config.toml
activation = "swiglu"
norm_place = "pre"
rope_fraction = 0.5
qk_norm = false
attn_scale = 0.125
init_std_qkv = 0.0198
init_std_o = 0.00423
init_std_up = 0.0198
lr = 0.00211
beta1 = 0.95
lr_head = 0.00668
schedule = "cos"
doc_mask = true
train_tokens = 284700000
steps = 4688
Each number is 500 + 25 x the weight over its row's rms, rounded and kept within 0 to 999. Layers, rows and columns count from 0. Numbers have three digits each. The size before them is the row's rms in percent of the matrix's.

# gate: layer 6 MLP gate, 2048x384, rms 0.0985, rows 1526-1539, columns 0-63
# up: layer 6 MLP up, 2048x384, rms 0.0974, rows 1526-1538, columns 0-63
# down: layer 6 MLP down (transposed), 2048x384, rms 0.0929, rows 1526-1538, columns 0-63
gate1526 094:482498487488528503454519503478486535520531480494505455513586481493488481468514479528517522544497472474489513492502469497494497529521525478521508470501498492498541529494486500497495504442496536
up1526 096:533462446454524482486495499463495461489482521535490468492516515487452515507483495524515492519499527552463536463460509546504490495489519486470495520526509478504514474494478509544520523510510508
down1526 098:533502477479492490494486485550517513553506562492530494500563502518512469520502505507507525448562502515495527514481487483431476519510505511473530510516492495474518505507530551520574487524519508
gate1527 098:501463513532514505521462515497447528501514487515533501551489485508501490481559522486493509514517526550458499499497520506485481544478506551478498523511552507483495477527464506517525492481447490
up1527 097:520507510479474510521485496475540505486511485539514527523517523504501492542503477513491487528472495482494513525499502478505550476540474478485525512506469476479539474468524528467465482535504521
down1527 102:529528543509461499497506510480494510474484524509511477510483545465553505479519536512504531497491489491516484442536488518490519524502538520513503499525510483516578514460527516514524498473532519
gate1528 096:451503510511472498548430500551555559469494522525475498508503472529512457495492494471512490520467467514529477527528507509475500506504501499502544496491501514504463462482474504548528487517486513
up1528 092:495498466531483528466505512478494466558482538506487499502450511500554552494490528482461472492456492500450464509504459528497494516557530489522522492503483485480565473497520513504472487501498520
down1528 102:495483477556540496518493519515486469463521491507485457490510499502532490476503503519514515483474473522467477478493490470490516495477558450517462551506518505472525505498550460473489509422499468
gate1529 099:515515492529451502451540532477507479492523527498478490510490517533492520483488515484468505546499499514505460484483499485489512537478479481506485527522455499478498556486509505478506516490502490
up1529 102:483536498513487483468491539504492506509510526499470466483537509533486466493490515476512515544512468509497468502527510521509506487510537455520504501495468524488507514482497509525513494504499502
down1529 104:510500508496482496499518511495505525501477519492520500509519526491496475528509488506479508510445492460459451476503477503450453492518454533480532516480469545505500547495460467485437515479528486
gate1530 104:474514483506501472483513458461512529489484439559519500505476532562514484461498526481490493519486470537468479495547469519504557530490512509518527480497514503487499491500567491510491483458482487
up1530 104:493488445488487526483504499512514523476523511456503500524499485538494501443508508525501523491517515483529495458499548501514521510503473530525510534525472533476528496507516482486506496505527518
down1530 102:494503493473504532542494496479526565531520500507545493501497502483484542456524512496534518532511480557474498565525467500519463492515486510486526507550496482531511442462483463484517484493507478
gate1531 102:513526527523481552481481512514544530515471530542484506490479505497484478531507460529478516493513514473491498510500502499429501560504512534500543495508518476504512517517489521517501497472571437
up1531 102:501521536508487511468509537527529511508476532504475451489495492507478520520489457533485549509500507486516528501468525497472520505474500508505491497510477513475490503520513494496555517509515457
down1531 105:498509538523492472493471489497488523510495511485537502480544536503457466530515494496504512530496494507508503515492510514478529481503530448521467525471485488516487445503511496502477520498542522
gate1532 111:487495470553467517517496487446516523508537539506544499504510507492490495488488493544503510481497527472515516502510500543513468498522516484507469493490485521452477516522521451514533494531484552
up1532 107:495523489471492521502494487489486509530497531513460524492470480504515501478503523449473484466539509489496472507510522503512523534470536499500534485497488508481477453507478514505478494517519496
down1532 103:498493478526550508449483511501537514514506503520535502501530510445530522515460454479547514506487536482523483465507501510483495494459498462516489528478518541492478496480521496519499497523509456
gate1533 100:509471515505479533490513482482530491527477486440528509517495508483530495520499513502483523505508492524490464521494486523499464520485486477518460502499542462489469520505434486455479462501518510
up1533 101:485499525493501523529472499516508470529467505461516511501469542533489510490459485463501539469513458550503498497476468442516497545462515477507491503498475453520512512453431451474524519481488491
down1533 101:473525511506501522506484528508518547458509494518499490527512480510520496502516518502506488508467496496538460533535506491484509497505464489485506515510496487499525481521481476511467455543525524
gate1534 101:507479478486474475508512492490510485527463498478544556509488519495521528511524452476546502470513488497499528499473486570521492490494480506484496504481530501537504462500528489537482558555499490
up1534 102:506520487534446453467540515506519448454491500495487514484465491498532495502492454556475493516505540470499523487469494481482499474463508482531488491488524496478493488562494496509527525503491486
down1534 099:508510512530500475541535483488477507481470504516491520523471520537511512542516528522451543496466494478467490482493475503514521495523524486450518482523546513444499457529526502485525474503488541
gate1535 104:478506457500486482525456493496526529482526493512490537488497492476541487487514521491534503482463528511522464529510503480470545513500488493530486543499477506538522466488539505552502462511472526
up1535 110:501487443470496502547502451537567535499499500470478505520494498496445486480521514497493489501497505477497543518526492507471514513523494491479459512473487485531516487493495503534497524529482509
down1535 103:484557481488461456538515467489496559510531498530490506518499491500465479487503491489506505517529431463537513490492519500531518492500518514492457504509488506519457489468477535516529543475509466
gate1536 105:497513510523504513507464485490500472506508507480532527496475468543561514536517516485492509526492512477515497466493483494555538483472491519475515520521486472522498515505482508530495510509497531
up1536 107:506471511490498535521531483510522489500507502510497534493507497512446539533490537489498505492496511563528512433489470501501519498509482498498483497488513521492451461486474504488498497518486488
down1536 098:497463459510515484470475512539479501508501525477508510512477493544521445508511467512523502509493502513491508501482513502504512503507493502501512500490480466464485517504518501515473457500543514
gate1537 093:554516491535528483483500496543485494521516489520505501518501489499481513521506512467485483456515495450473536480481489511472489526505482514518496508519509521528502482481523493464515544490492493
up1537 097:466471500524511500516515484482509528525545511513520492555474493502514499476527502541483496506557481509533498538506504482552491471490525431519483460465478507514547511530457529523473479512476525
down1537 100:533488540520531501519500528529517504533530504519506499536531520512536497505524498529510481514491458504514500519475446481468469474492499509487499501489512516515492530538469489482478486464522456
gate1538 092:529470525504510466534490509516503501459521495512453465494551467524510449491465519496498501516504506527490504498477518526545545498516510507467499498471468476499467479507453507508504508531476440
up1538 094:457448509494520444547501485495496460513485526526528506531470521528517531461499518480482510519496499485507540498501474504493502515514534553471518520517527470495409487451496520437512479539502488
down1538 096:494475511506518531469483480543487507453508513492533501531508502523512494463495493487483470474479455511515500489504501503549494482506482502513478522544503497531483502510514537467493485513504451
gate1539 110:472529501505512463482514540509505488491531487506523502507486502501511516524474501483514463495514463509507448507522480455476498441492522531524503485480492480507525490495489487505450486474524473